{
  "d_model": 160,
  "positions": "learned+rope",
  "attn_scale": 0.177,
  "init_std_down": 0.0,
  "warmup_steps": 200,
  "decay_shape": "linear",
  "final_lr_fraction": 0.02
}
Each number is 128 + 32 x the weight over its row's rms, rounded and kept within 0 to 255. Layers, rows and columns count from 0. The size above them is the row's rms in percent of the matrix's.

# layer 3 MLP up, 512x160, rms 0.283, rows 323-365, columns 0-79
size [104 116  98 105  79  98  97  95 101 105 105  83  72  82 103 107 104  97  94 106 116  99 157  81 105 105  81  87 116  96  81  95  84  93 147 103  89 119 114  79  95 113  81]
[[233 143 167 133 106 169 110 105 178 128 157 118 127 103 117 104 162 117 171  82 195  19 116 156 142 105 176 163  95 112  79 134 121  98 163 106  91 129 128 154 142 124  82 123 135  97 120 114 113  83 160  67 129 104 164 116 120 155 159 144 158  55 129 117  84 166 160 136 107 147 135 121 156 135  93 116 108 117 135 114]
 [141 102 142 120 143 136 148  96 132 181  99 176 201 112 116 100 130 173  86  87 132 131 152 152 103 107 143  92 165 177 127 115 127 105  93 118  86 131 123 175  99  77 133 146 163 134 178  81 115 214 138 149 126 192 119 137 156 108 191 159 130 155 107 143 132 109 107 158 133  89 172 133 107 125  30 123 127 149 127  72]
 [ 91 120 117 103 115 161 108 147  88 108 167 114 124 177 166 210 120 132 102 142 178 159 106 113 151 150 203 127 103 119 107 120 128  98  69 123 110  76 155 160 114 135 115 172 153 106 109 136 123  86 145 159  89 133 189  97  59 131 140 126 132 111 128 136  84 138 132 143  99 185 158  91 122  86 170 131 116 158 155 143]
 [139 112 127 140 172 169 117 166 141 150 109 152 193  73 139 153 173 174 160 129 177 126  98 141 107  61 133 156 119 119 141 109 162 110 135  70 106 114  68 134  68 139 114 188 126 119 124 112 210 134 166 184 127 123 106 161 143 133 153 101 170 144 170 188 136 143 158 135 116 128 154 130 164 145 120 148  94 187 129 182]
 [143 181  99 143 135 112 169 139 111 133 133  98 158 122 130 163 171 176  94  93 127 137 161 163  67 104 105 104 105 142 190 158 165 120  89 164 132 165 209 146 153 131 134  90  95 146 119 132 142 130 104 172 148 138 100 142  84 114 141 126 119 119 113 111  83 109 131  66 122 124 129 146 147  93  87 124 135 123  84 126]
 [121 102 131 151 104 106 112 152 164 164 104 174 104 153 138 199 119 151 165 101 160 147  55 128 180 121 109  64 167 143 184  71 169 160 138 176 151 107 139 118 154 151 154 151 119 114 162 110 147 202 166 164 152  81  86 146 134 175 150 159  72 118 113 109  89 152 140  78 125  60 116 142  65 106 111 106 124 124 166 171]
 [141 180 142 147 150 159 134  96 144 169 155 153 183 131 177 146 125 146 156  70 121 157 124  76  92 211 105 176 159 135 126 106 173 132 121 145  74 117  71  48  83  87 115  81 127 122 102 127 107 155 117 149  85 134 100 120 162 113 175 147  88 162 143 122 174 140 132 160 138 111 133  68 154  96 102 135 144 133 150 141]
 [ 74 123 197  70  81 178 127 122  80 109 102 113 137  87 117 140 102  79  68 146  79 117 180 124 164 115  49 160  92 134 138  81 138 106 141 168 117  95  66 135 131 150 119 130 142  92 128 113 157 112 144  59  93 137 129 163 129 135 127 165  87 120 150  94  89 110 125 116  36 109 101 131  90  92 109 173 156 130  92 184]
 [133  56 101  86 125  52 193 108 122 116 143  82 147 133 150  89 101 173 106  46 170 129 108 133  85 169  82 116 103 119 140  68 118 140 159 105 127 109 131  99 124 177 128 196 118 100 115 169 125  88 159 119  87 152 168 145 106 150 167 162 154 101 117  71 108 101  78  96 155  66 113 156 105 132 124  98 103  63  79 195]
 [113 129 133  76 135 108 155 168 137 120 171 130 141 157 130 178 114  94 126 102 146 164 161 144  98  80 137 112 162 144 150 160 106 121 107 184 164 147 101 128 117 119 136 106 147  70 133  48 130 109  83  60 127 120 117  94 144 166 105 115 125 174 142 154 132 123  77 164 111 130  63 162  92  23  95 123 150  97 185 145]
 [151 125 220 115 181 161 174 149 160 101 140 130 152 159 141 178 136 104 113  85 143 130 167 173  96 166 178 182  75  85 145 168 172 136 111 200 109 178 139 137 219  88 130 100 178 161 217  99  81 130 123  87 124 174  78  84 100 120 127  89 110 129 111 163 154  83 147 106 158 117 101 160 170  84 104 144 151  84 148  98]
 [133 119 147 157 194 168 134  99 113 124 102 226 135 137 132 107 115 135  88 136 143 126  68 157 122  97 148 153 100 124 114  91 196  91 139 183 111 102 135  76 121 129  77 119 130 142 166 149 120 114 131 156 158 101 126 161  62  81 153 118 129 128 105 143 155 122 110 126 132 162 120 147  65 128 128 132 197 118 180 118]
 [139 119 109 126 111 147  76 151 158 113 185 128 127 115  87 116 181 149 158  79 137 109 124 110 134 124 145 110 120 112 150 136 151 155  83  91 194  85  51 171 157 136 121 145 111  87  91 125 149 157 143 119 194 147 174 157  73 149 132 108 119  80 126 144 151 100 133 125 120 130 173 131 168 144 133 110 149 141 123 149]
 [ 98 107 103 110 153 122 131 131 154  62  95 161 141 116 152 116 142 134 158 164 105 101 134 139  82 109 114  50 147 155 124  99 165  98 133 169 164  86 185 142  98 137 174 157  56 122 125 116  83 110 116 164 118 176 166 144  90 207 148 113 150  98 165 124 148 116 176 158 131 150 128 113 142 176 119  63 216  68 162 145]
 [188  78  87 119 174 127  67 119 158 116 137 121 134 185  93 114 168 124 122 153 161 150 137 125 164 150 122 146 200 137 147 190 176 112  91 128 104 149 180 132 136 189 101  62  91 162 116 142 170 197 164 105  97 135 150 163 113 150  98 131 149 154 134 143 153 132 128 133 181 187 117 158 125 127 162 169  93 124 142 130]
 [155 119  78 152 126 180 102 134  91 156 156 163 122 147 138 164 195 101 112 175  93 178  99 177 154  78 115  93  81  80 165 151 157 126 124 140 101 173 122 117 162 104 114 174 120  85  99 135 111 128 179 157  76 139  99 130 171 129 167 134 111 151 139 126 135 158 113 127 165 101 181 156 139  50 108 131 123 109 107 125]
 [170 132 132  87 136 108 142  82 103 106 130 107 153 111  82 125 134 156 112  98 109 136 192 127 166 167 182 175 142 127 198 102  73 144 124 132 147 151  90 174  78 146 173 102 140 125 124 104 162 144 121 177 152  99  93 144 129 161 159 132 144 184 190  52 115 110 179 149 138 184 133  46 131 125  97 144 144  83 113 141]
 [ 69 160 162 108  75 107  95 146 158  85 161 104  93 123 150  71 119 162 158 113 127 163 110 101 147 138 120 127  98 174 145 135 136 159 135  99  94 128 122 155 154  90 139 156 110  85 138 108 120 128 146 149  92 171 102 146 120 171  73 121 105 127 151 109 120 114 153 150  79 122 149 130 172  89 144 152 127 105 115 116]
 [196 133 143 176 148 107 139  59 177 149 132 163  95 119 162 165 133 172 143  68 122 138 130 101 134 132 122 152 200 121 181 114 133 138 108 134 167 178  71 145 123 124 101  84  60 162 143 101 150 147 153  99  97 129 148 103 187 104  54 155 170 157  98 138 181 161 122 125 147  86 122 146 149 175  95 157 114 128 118 179]
 [168 165 139 136 111 132 109 113 107  72 150 144  95  83 112 135  54 148 122 123 145 129 163 169 159 116 150  83 140 130 139 111  91 172 105 120  98  92  89 120 139  96 172 113 123  83 157 100 162 179  56 127 108 155  77  96  87 160 105 183 119 157 104 119 104 107 134 112  64  80 185 129 121 149  81  83 128 197 166 172]
 [135 169 193 151 129 148 116 101 192 131 176  90  96 161 112 135 106  91 184  83 135 122 142 116 108 109 125 143  68 113 141 154 141  86 114 141 127 134 100 106 135 116 115 100 120 122 131 125 131  79 182 127  96  80  77 120  78 110  98  89  67 136 166 108 119 142 155  96 183 141  92 130 140 168 166 123 178 125  96 143]
 [152 124 143 147 151 129 105 130 128 192 147  85  60 130  87 133  99 108 139 139 161 130 130 112 153  81 112 126 181  66 174 217 160 120 140  84 117 116 173  73 173 144 121 109 139 123  87 116 133 153  98 184 104 136  62 116  51 164 148 151  93 141 118 114 135 105  98 130 122 140  77 118 151 141  68 103 120 130 185 186]
 [131 173 183 162 155 130 111  85 185 101 115 179 160 181  88 122 119 166 124 147 135 169 157 123 130 140 136  85 120 163 165 142  63 177 161 167  97 156  94 153  85 132 169 104 133 117 126 118 184 139 119  96 158  63  65 168 116 103 152 130 112 156 120 118  95 144 139  74 168 139 113 132 175 148 136  93  98 183 130  85]
 [137 126  79 217 111  58  94 158 144 157 132  99  68 159 119 130 116 182 164 133 132 182 124 122 134 127 120 185 139 117  74 143 147 135 183 177 122 193 146 114 130  13  63 149 153  87 172 114 132  70 113 134 156 100 133 132 101 136 160 137 190 123 163 197 154 154 109 127 144 146 158 114 115  66 171 155 114 147 100 144]
 [ 95 134 117 100 131 181  93 141 111 159 105 111 200 101 122 134 115 143 121 132 150  77 132  96 113  85 145 106 115 112 104 129 127 117 133 142 119  81 119 154 136 164 116 116  77 125 130 115 128 108 134 160 138 136 119 132 163 116 134  59 102 107 129 229 158 153 159  94  90  86 121 110 165 129 142 131  56 106 145 147]
 [168 179 160 142 180 145  98 182 101 142 154 130  81 120 167  99 117 114  88 137 133  99 148  66 152 171 137  94 173 160 140 148 143 109 135 156 110 181 159 141 161 114  69 123  91 119 118 142 143  70 123  67 107 128  87 100 136 151 124 181 175 163 120 135 153 108 118 156  81 123  94 134 130 158 136 190  86  74 115 145]
 [115 130 115 109 125 134 110 153 144 145 160 109 171 159 139  86 159 154 155 117  84 131 151 168 142 121 139 109  92 111 156 121 124 184 136 105 129 104 159 188 116 158 139  88  78 155 133  68 101  98  68  87 125 173 100 152  86  93 171 127 168 116 100 139 158 160 106 145 148 146  96 154 144 142 102 109 137 110 161 120]
 [178  95 211 123 151 150 156  63 175 124 172 157 119 208 117 143 140  80 119 159 142 138 120 187  84 127 201 114 150 112 115 142 146  50 139 114 138 141 138 139  77  89 151 168 100 142 127  99 142 147 185 102 124 154 135 174 150 135 114 127 158  71 180 150 204 142 141 123 136 136  98 137 128 116 126 132 124  52 148 150]
 [ 90 161 153 118  99 156 152 100 100 123 163 133 141  72 124 109 136  89 136 165 122  96 146 101 103 119  81 128 105 128 164 178  73 214 163 174 166 208 155 110 149 171 166 134  71 154 153 198  90 115 139 140 136 119 141 144  91 103 123 124 124 157 195 105 126 104 211 148  76 196 128 153 153 117 111 102 148  91 144 157]
 [138 102 148 100 111  97 141 102 121 125 120 113 148  87  90 164  86 125 117 146 154 111  70 110 137  66 166  83 118 161 160 110 103 119 129 106 107 120  80 164 133 125 164 127 130 168 124  88 116  73 153 210 176 118 182  57 134 159 124 101 128 168 140 138 106 113 190  67 167 126 100 128  84  84 141 139 118 154 138 166]
 [143 126  56 176 104 128 127 151 170 148 172 144 142  94 122 156 135 164  85 125 123 163  70 159 146 109 142 104 145 147 137 123 129 141 148 123 141 132 175 151 101  84 135 142 198 208 129 132 140 130  98 163 102  83  50 101 146 144  93 165 190 121 131 158 150  80 128 122 137 121 154 139 216 113 117 148 128 192 174  89]
 [163 111 146 123  91 150 167 140 159 131 163 122 141  97 156 136 124 125 132 113 130  88 144 157 103 167 130 144 128 203 109 165 174  48  86 123 121 173 129 109 136 110 171 159  63 116 129  90 165 164 116 152 142 133 125 179 116 168  67 155 144  94 129 169 101 218 143 159  85 176 119 125  78 169  53 108 133 126 121 143]
 [166 126 118 138 141 168 107 179  93 134 209 150 141 205 146  83 174  93 159  57 144  85 125 203 118 183 151 140  97 177 136 186 117 116  83 104 130 118 111  85 133 140 120 134 128  90 119  84 167  68 123 120  91 160 135 188 138 214 144 197  70 152 146 148 157 154 168 134 103 169  99 149  94 157 189  81 155 170 144  62]
 [ 85 140 137 121 135 116 101 148 117 178  93 167 110 133 152  74 129 136 147 107 137 165 146 136 152 120 134 176 110 105 137 104 172 175 124 220 167  94  70 137 162  92 115 129 122 120  74 137 165 180 105 107  64 174 172 101 120 177 123 145 127  54 118  66  75 153 168 116 173 163 152 147 152 134 144  93 130 153 131 117]
 [116  84  88 118 135 140 124  96 207 145 115 109 114 127 155  99 135 143 119 106 136 108 143 174 114 139 208 162 145 111 138 141 130 119  85 163 133 128 123 155  96 145 143 104 137  80 134 100 138  80 136 129  88 143 135 172 148 121 143  80 129 123 105  85 163 124 164 112 145 169 105 127 111  85  97 144  93 121 106 135]
 [143 143 150 168 144 169 185 107 186  83 151 124 136 159 155  82 140 142 161 102 146 103 113 159 119  89 105 149 149 129 163 148 106 126 222 105 160 196  68 167 113 189 116 155 175  93  60 119 137 137  77 102 187 120 112 121 172 116 119 179 160 121 158  96 175 128 132 143 127 158 120 111  78 100 132 114  91  85 109 140]
 [155 135  46 103 134 160 129 167 132 164 115 148 123  95 170 123  91 172 162  73 142 136  92  99 128 103 213 139 131 145  77 117 165  99 207 153 142 124 180 122 115 101  38 177 100 191 151 122 127  58 147 145  88 104 141 171 139 128 129  99 145 127 153 132  86 173 189 122 144 118 142  65 133 119  86 149 112 100 106 183]
 [153 125 186 132  75  92  70 178 104 114 147 142  92 157 104  71 127 192 141  95 105  75 157 135 142 143 176 144 157  68 123  91 118 173 183 166 151 127 104 108  96 136 133 145 162 123 107 129 140 146 143 127 195 130 139 186 121 111 127  86 128 135 140  59 109 134 142 141 178 173 131  88  70  89 106 147  96 121  83 130]
 [157 117 132 173 112 106 122 146 118 156 174 107 113  59 189 144 107 131 158 158  94 149 133 220 109 123 163 154 132 144 139 137 194 133 130  89 128  97  67 132 204  67 188 108 173  90 165  93 126 150 153 157 121 133  92 149 125  97 118 126 140 136 165 120 176 166 154 113 103 136 145  91  98 140  96 128  86 136 121 167]
 [ 98 116 151 149  83 103 152  97 153 148 145 131 148 109 154 107 111 120 144 122 159 148 192  96 108 143 168  79 149 190 103 139 168 170  65 120  51 151 151  90 150  57 146 157 128  97 141 150  98 162 113 141 172 150 107 134 130 182 181 101  95 125  81 125 187 125 213 135 122 133 123  87 101 142  90  89  67 154 105 161]
 [158  91 122 118  84 161 103 133 134 127 136 147 106  67 118 120 117 130  99 118 142  84 104  83 139 143 113 106  91 134  91 103 144 174 149 119 128 143 127 106 115 177 172 147 109 153 139 122 187 116 111 133  75 142  63 155  97  89  99 148  90 142 133 124 111 142 133 171  75 143  66 146 132 185 102  67 143 107 141 116]
 [112 137  68  70 100 126  91  62 102 116  52 157 121 126 135 102 103 162  61 147 122  87 162 170 132 177 100 146 129 121 124 128 139 165 165 173 140 116  68 147 112  92 169  83 179  98 107 111 125 127 137 128 158 110 169  68 118  61 152  95 160 139 159  94  54  77 154 180 120 160 140 155  97 133 122 127 110  94 124  97]
 [135 170  81 106 164 146  73 165 151 103  60 128 136 108 139 163  49 141 167 116  94 118 114  74 127  93 132 132 175 163 119  93 127 189 174 140 105 109  99  65 146 125  99 153 111 172 184  89 152  93 129 148  77 123  88 110 103 165 133  86 130 124 124 132 118 115 101  72 158  82 146 139 169 111 203 129 157 181 179  80]]
# layer 3 MLP down (transposed), 512x160, rms 0.0864, rows 323-364, columns 0-79
size [ 94 107  93 106  80  92  97  96 102  99 107  78  71  81  98 105 103  97  88 110 115 101 148  80 108 113  89  90 117  93  84  91  83  91 162 121  88 129 127  77  96 107]
[[ 51 229 167  85 108 117 128 145  76 173 165 124  98 131 150  87 156 107 106 140 171 162 134 121 124 167 159 109 124  98 149  82  76 151 145 125  69 158 158  72 120  66 112  99 148 121  78  96 174 144  87 176 133 100 139 116 159 104 105 131 167 148 146 122 125  70 124 132 162  91 134 115  75 152 142 148 141  81 174  97]
 [ 64 162 120 111 132  93  92 115 159  87 104  86 157 105 167 104 124 154 152 145  80 107 131 155 166 104 137 122  88  65 123 133 124  42 121 112 123  72 127 116  63 136 118 116 151  99 133 136  68 161 123 119 111 157 155 180 122 142 102 143 127 159 154 112 126  22 155  87 107 141  83  83 103  87 123 152 168 170 148  87]
 [131 164 112 107 144 109 229  99 174 130 139 108  84 104 130  76 177 149 141 138 153 124  87  66 150 146 120 169 172 107 123 120 122  99  75  82 131  35 127 148  95 134 123 109 123 168  94 146 164 156  98 122 144  93 115 190 139 127 158 140 101 123 101 147 104 158 156 167 147 149 120 145 153 120 160 116 133 124 169  88]
 [168 124 108 103  74 176  82 128 117 127 154 115 136  93 144  94  85 160 158 125 140 208 109 127 144 151  74 183 123  96 119 134 184  80  80 133 106 146  77 115 108  90 179 120 126 149  85 130 124  82  78 115 100 153 137 150  87 173 118 140 132 175  98 137 119 169 130  88 151 124 141 126 177  96 152 132 107 184  86  77]
 [106 112 149 137 158 150  81 182 166  95 123 158 129 148 120 118 127  83 168  85  72 127  60  94 127 158 151  82 139  84  50 186 100  87 193 164 110 111 102 152 118 112 134 115 212 107  89 119 201 125 107 149 145 147  93 119 136 121 107 151  73 139 151  85 117 171  85 119 141 136 106 144  90 133 113 129 131 130 153  60]
 [143 204 161 111 117 106  94 151  98 161 120 132 138 128 139 117  68 109 134 104 123 117 128 100 115 132  94  95  83 113 198 143  93  52  79  95 150 144  96 133 114 143 147 140 118 125 105 153 141 124 114 117  94 163  82 183 101 125 100 135 180 149 164 142  87 130 109 100 187  76 113  69  68 134 161 158 154  66 137  99]
 [145 116 172 152 116 119 225  86 153 116 131 156 167 179  47 162 143 132 224 128  59 130 120 133 149 137 111 144 148 149  87 101 164  77 100  85 135  73 119 121  77 144 104 101 131 140 170 123 113 124 103  91  71 151 129 132 128 171 130  91 159 164 140 110 157  99 131 121 134  71 151  78 157 157 159 161 106 127  96  86]
 [138 115 129 114  84  87 108 100 171 120 122 133 132 105  99  92 137 138 159 129  82  58 148 153 104 141  98  89 104  70 117  87 135 162 125 174 107 131 109 126 131 176 126 112 190 122 111  64  89 138 135 167 118  93 163 143 109  99 102 109 165  79  77 142 164 139 137  93  76 150  93  78 132 115  92 109 134 153 134 121]
 [116 117 183  83 106 115 118 117 118 160 149  96 124  70  87 186 155 161 101 194 126 198 106 150 108 149  92 111  77 158 130 130 124 128 125 104  93 139 151 150 145 139 146 142 165  53 117 107  99  99  91  88 120 133 159 131 130 130 193 141 105 119 202  88 129 138 115 104 135  72 105 116 171 125 171 115 152 170  55 117]
 [145  52 136 169 132  74 156  90  94 151 157 101  90 105 154 148 156 132 100 125  72 171 157 120 131  91  90 110 113  96 123 119 119 140 133 161 140 139 111 139 123 180  67 165  87 153  97 108 105 121 105  89 128 119  92 132 109  71 127 134 174 177 156 138 159  70 110 147 118 118 141 140 164 118 151 107  87 113 113 153]
 [ 52 114 143 154  89 120 130 141 157 146 104 100  81 133 118 141  95 122 127 158 129 104  47 122 172 161  94 122 144 168  49 122 187 159 169 110 114  83 157 122 114 106 196 137 127 121 185  86 169 139 174 190 126  84 153 144 146 128 139 159 127 103  95 176  83 151 135 200 128 143 180 131 135 148  52 142 130 124 149  80]
 [ 97 113 145  93 125 160  78 157 155  85 138 142 103 114 115 114 108  66  45  67  77  78 119 105 121 109  61  82 145 135 183 107  81 194 117  95 187  90 146 121 126 161 100 137 123  97 127  90 145  76 154  91 145  99 136 147 135 109 127 146 126 131 149 155 223 158 126 125 148 149  92  89 146 145 157 109 132 157 112  83]
 [ 82 182 168 134 146 181 106 157 151 146 137 145 137  76 113 165 167 117 146 172 105 168 110 131  94 162 135 151 118 167 134 164 126 210 111 167 122 122 109 110 135 118 155 155  81 167 118  68  64 105 207 144 155 143 132 140 109 113 161  98 117 153  91  95 136 135 101 160 155 152 141 157 129 108 129  91 105 121 137 103]
 [ 57 135  67 163  94 101 125 129 183  82 115 102 136 128 141 109  81  97 143 148 140 136  93 160 108  82 150  92 170  94  86  96 141 120 127 122 110 103 172  90 126 140  76  96  72 168  74 106  97 120 120 121 132 123 112 125 130 161 103 114 153 162 138 145 199 119 143 183 164 150 127  59 118 131 138 142 117 117 174  77]
 [162 138 149 119 138 118 241 103  97 118 108 102  87  90 170  94 150  31 109 152  88  96 171 145 144 174 107  98 132  78 104 160 122 131  88  87  79 163 135 128 137  78 101  82 153 123 108 127 189 100 125 116 120  31 193 148 132 154 107 106  74 172 123  95 119 165 110 156 147 162 101  91 110 167 131 125 118 133 105 163]
 [191 107  83  58 156  98 189 151 146 126 126 165 164 125  73 119 154  80 129 122 141 141 138 154 150 110 113 128  99 138 185 116 130 110 146 159 151  85 127 138 161 150  79 114 163 149 129 111 151 148 128 123 115 126 109 126  64 154 148 161 142 167  83  60 187 129 122 117 112 164 157  91 124 169 131 128 114 153 160 143]
 [130 143 147 174 149 142 116 116 116 115 144 189 147 112 102 109 175 124  93 116 115 169 139 144 181 120 136 160 156 125 133  69 131 104 141 255 125 162 146 134 148 105 102 126 195 140  76 161 108 196 165 111 122 155  82 133 103  77 126 134 135 148 179 130 107 110 113  98 120 105 174 152  94 169 140 121 107 152  84 205]
 [107 116 111 152  92 163 234 131 128 207 106 121 135 153 127 114 170 111 158 162 126 105 116  69 118 137 157 153  86 159 118 103 113 187 150  81  78 104 141 118  94 157 107  85 147 167 145 154 100 187 151 141 119  70 150 103 148 156  88 117  65 161 107 117 145 107 168 137 112 144 198 136 116 103 183 164 156 107 138 142]
 [ 91 119 129 123 150 139 153 111 116 100 137 104 145 116 140 134 161  57 128 209 117 135 151 133 165 107  87  88 109 160 129 117  92  97 121 112  95 120 159  86 134 110 148 132 179  91 190 155 162 119 162 149 143 114 138 144 124 140 119 176  48 167 146 106 123 170  72 124 132 196 118  76 185  81 184 147 135 141 121  39]
 [174 169 138 128  89 131 118 126 123  70 135  77 130 132  82 166 136 177  85 161 158 171 161 157 132 163 160 112 152 102 146 146 117 114 142 132  49 111 102  67 166  54 160 139 122 137 127 125 132 131  95 156  84 151  88 136 131 132 149 170 132  87 108 102 105 111 139 126 108 128 103 102  82 144 137  94  93 174 175 141]
 [120 123 153 107  93  95 193 162 129 162 197 101 151 114 102 103 112 136 103  93 120 110 104 138 152 123 183 115 166 139 182 112 168 101  82 103 119 118 105 103  66 123  63  41 102 139 193 155  92 157 144 179 132 104 185 135 163 130 133 128 167 100 102 147 124 162 157 145 115 128 181  96  83 117 219 145 112 117 100 175]
 [118  69 144 105 161 139 134 116  89 160 150 139 118 140 123 146 103 100 184 175 114  99 122 111 111 134  60 123 126  89 135 137 150 166 116  72  60 196 127 106 148 109 102 152 183  97 112  92 102 144 103 161 117  98 104  94 139  81 139 124  72 106  52 169 133 145 149 138 115  73 104  99 168  98 101 161 100 215  97 150]
 [119 186 157 125 116 184  35 117 128 144 105 113  83 122 110 145 101 113 134 191  91 162 124 152 131 163 130 139 121 120 179 139 117 102 175 161 123 107  80  80 151  74 118  85 140 130 173 173  90 187 118  96 190 133 104 135 127 125 169 101 112  96 149 142  72 107 150 111 133  81 110  45 108 150 133 123 135 126 160 147]
 [ 43 153 103 120 114 139 182 130 135 117  93 166 140  81  72 109 106 101 137  74 146 149 128 144 161 143 111 119 141 104 103 144 181 118 199 142 159 108 155 139 169 121 201 113 193 125 103 127 138  93 169 166  92 138 116 152 173 143 144 118  68 218  81  96 156 126 109 131 191  84 122 109  94 130 163 153  93  85 119 101]
 [121 171 166 112  86  91 167 110 145 129  88 126 132 118  78  77  69  91 178 160 134  83 122 101 177 127 160  99 122 143 133 150 129 141 120 170 129 161 115 155 167 140 180 103 130 136 127 181 198 107 169 141 128 112 124 152 145 153 150 130 100 124 112 105 122 107 140 120 146 124 173  99 117 126  87 127 120 138 120 143]
 [195 114  78 138  92  52 144 158 132 119 154 144 124 162 167 155 141 120 117 116 142 139 151 146 121 172 136 144 168 111 135 126 156 217 134 118 168 101 165 129 110 160 102 174 133 108 151 130 200  88  98 134 143  68  32 162 128 160  97 140  63 181 126 123  98 140  88 147 141 131  99 118 105 109 114 100  51 113 101 200]
 [147  97  37 130 151 104  69 127 128 129 173 120 127 101 100 108 109 101 183 113 135  98 126 156 140 155 133 149 195 146 135 116 119 115  71  74 103 112 121  79 173 135 162 134 148  90 113 150 132 129 121 126 133 145 171  52 114 125 150 139 123 123 121 136 125 112 113 134 156 124 127 117  99 114 111 109 124 123 129 138]
 [142 131 111  69 190  92 244 152  97 163 122  90  76 119 127 115 121 123  66 134  99 108 134 133 119 117 100 147 143 131 140 128  86 127 186 119 119 147 167 135 162 110 128  98 142  83 175  93 134 126 129 175 124 168  99 127 209 144 119 157 101  97  64 115 117 188 132 102 123 132 123  92 146 144 121  79  89 152 123 100]
 [ 88 187  52 139 102 177 140 149  99 171 145 180 115  71 107 123 180 167 155 137 103 124  89 121 126 102 105  94 158 108 175 117  81 203 120  90 121 133 106 105 132 131 106  74 137 185 127  98  42 139 115 127 134 160 126 158 173 163 148  93 118  84 190 120 118 135 123 126  66 185 164 120 174 147  54  78  85 112 145 155]
 [157 122  97 183 151  64 211 104 139 113 101 155 172  88 118 111 139 150 146 100 146 138 202 125 117 115 121 158 109 185 149 163  65 125  64 105 107 123 101 186 149  99 147 127 153 116  89 157 170 125 146  88 107 122 115 131 123 117 174  96 161 104 116 160 169 148 154 119 101 109 153 146 121 153 122 101  24 149 142 154]
 [106 104 119 194  73 130  97  71  78 115 128  85 167  96 139 181 118 165 130  98 158 144  69  93 119 105 117 122  79 118 108  92 116 136 137 101 132 132 188 124 146 115 151 155 135 202 112  96 145 158  72 122 139 106  81 160 175 168 157 138 143 109 127 126 134 133 112 182  94 136  82 146 104 147 175 174 103 171 158 128]
 [119 106  74 141 140 109 126 102  98 193  98 116 177 130 142 172 113  91 130 160 101 109 125 107 167 102 169  89 154 116 155 146 116 173 121 193  88  84 135 144 130 155 156 114 146 160 159 133  59 159 160 124 116 154 114  60 132 147 104  97 102 150 103  84  73 121 142  99 175 168 102 114  92 134 114 142 164 107 181 155]
 [ 99 176 125 143 126 139  75 137 109 134 151 171 117 152 119 116  94 147 124  94  83 108 127 137 126 151  96 141 167 136 191 106 103 100 183 201 172 137  56 128 125 110 135 112 103 121 105 171 163 122  70 102 142  90  99 104 152  95 101 103 102 205 118 129 133 141  71 107 117 116 145 122 113 173 122 167 157 135 184 133]
 [130  74 105 133 132 158 189  95 108  94 115  83 154 188 109 169 165 166 101 169 154 106 110 125 132  84 115 122 113  63 119 133 116 149 103 174 147 133 135 162 119  94 147  91 146 125 145 113 132  62 120 133  89 135 197 112 129  85 128 133 124 146 108 138 100 123 165 131 107  83 202 191 176 122 105 158 133  69 149 169]
 [162  92 109 145 132 154 240 107 172 146  85 102 137 133 126 135 136  36 109 113 107 111 163 159 190 123 122  94 103 115 140 172 182  91  99 121  89 112 121 143 134 123 199 112 144 114 165 108 209  95 129  86  87 122 107 175 151 141  89 117 150 161 113 116 179 135 119 102 154 189  86 105 123 138  80 157 125 140 128 193]
 [121 109 104 122 117  95 163 124 128 108 124  98 119 135 104 186 175 179 150  96 126 116 157 126 178 145 147 190  69 119 103  93  98  74 166  97  59 140 124 156 101 143 120 140 117 115 115 129 153  16  91 143  71 104  71 162 141  82 109 116 155 132 120 131 173 148 172 116 142 125  94 100  89  75 160  98 150  96 144 124]
 [138 102 179 115 157  79  91 118 117 166 178  99 130 152 170 154 118 118  97 159  99 160 161 114 149 162 138  74 114 143 123 185 192 128 161 131 150  96 123 111 127 163 171  97 183 114 168 161  87 126 151 107 146 128 175  94 129 184 130 165  39 138 114 147 124 114 128 105 138 115 168  78 132 108 182 177 146 163 215  73]
 [ 82 119 127 128 103 127 107 171 105  59 145  80 168 123 152 164 227  75  88 119 145 152 138 100 123 120 123 116 133 155 109 146 155 118 166 126 123 116 134 123 155 119 107 163 134 115  97 149 140 138  90 126 141 111 114 160 128 145 175 129 162 127 120 121 174  92 138 165 113 158 131 121 172  80 162 133 153 115 127 119]
 [142 179 133 139 113 124 207 149 142 168 130  80 122 122 138 103 140  96 107 135 110  90 121 123 161 172 159  88  94 102 148 116 126  91 140 124  48 154 112 143 212 124 100  52 166 115 143 155 125 138 138 117  85 125 159 146  54 151 141  93 122  95  76 131 152 151 164  89 135 101 105  90 105  55 117  89  59 171 145  87]
 [ 93 223 100 116 140 143 196 102 158 152 136 106 124 127 143 103 170  73 190 127 121 108 118 182 190 139 147 115 171  83 164 171 138 146 123 153 155 108 143 101 132  72  75  98 114 173 124 102 132 193 123 129 128 164  80 106 149 106 145 126 120  73  65 102 155  99 122 110 192 110 123  65 116 108 157 100 131 153 138 116]
 [ 95 168 121 148 136 179 199 102  99 135 157 140  71  62  17  83 143 164 131 140 143 145 189 123 160 113  68 115  95 153  80 111  97  97 152 159 154 106 167  57 129 115 120 114 104 185  90  91 177  49  79 134 149 105 149 110 172 115  85 114 143 152 107 142  76 135 127 138 131 106 129 152 163 111 167 118 103 167 132 147]
 [112 107 143 112 130 123 168 118 174 182 105 126  96  96  87 149 124 139 163  85 141 144 122 108 141 157 129 106 125 160 134  85 144 159 119 117 116 102 101  52  84 157 178 153  56 184 128 107 104 153 139 156 167  85 137  99 157 137 105 141 158 136 159 116 174 202  97 148 119  90 174 128 200  81 160 102  96 123 138 134]]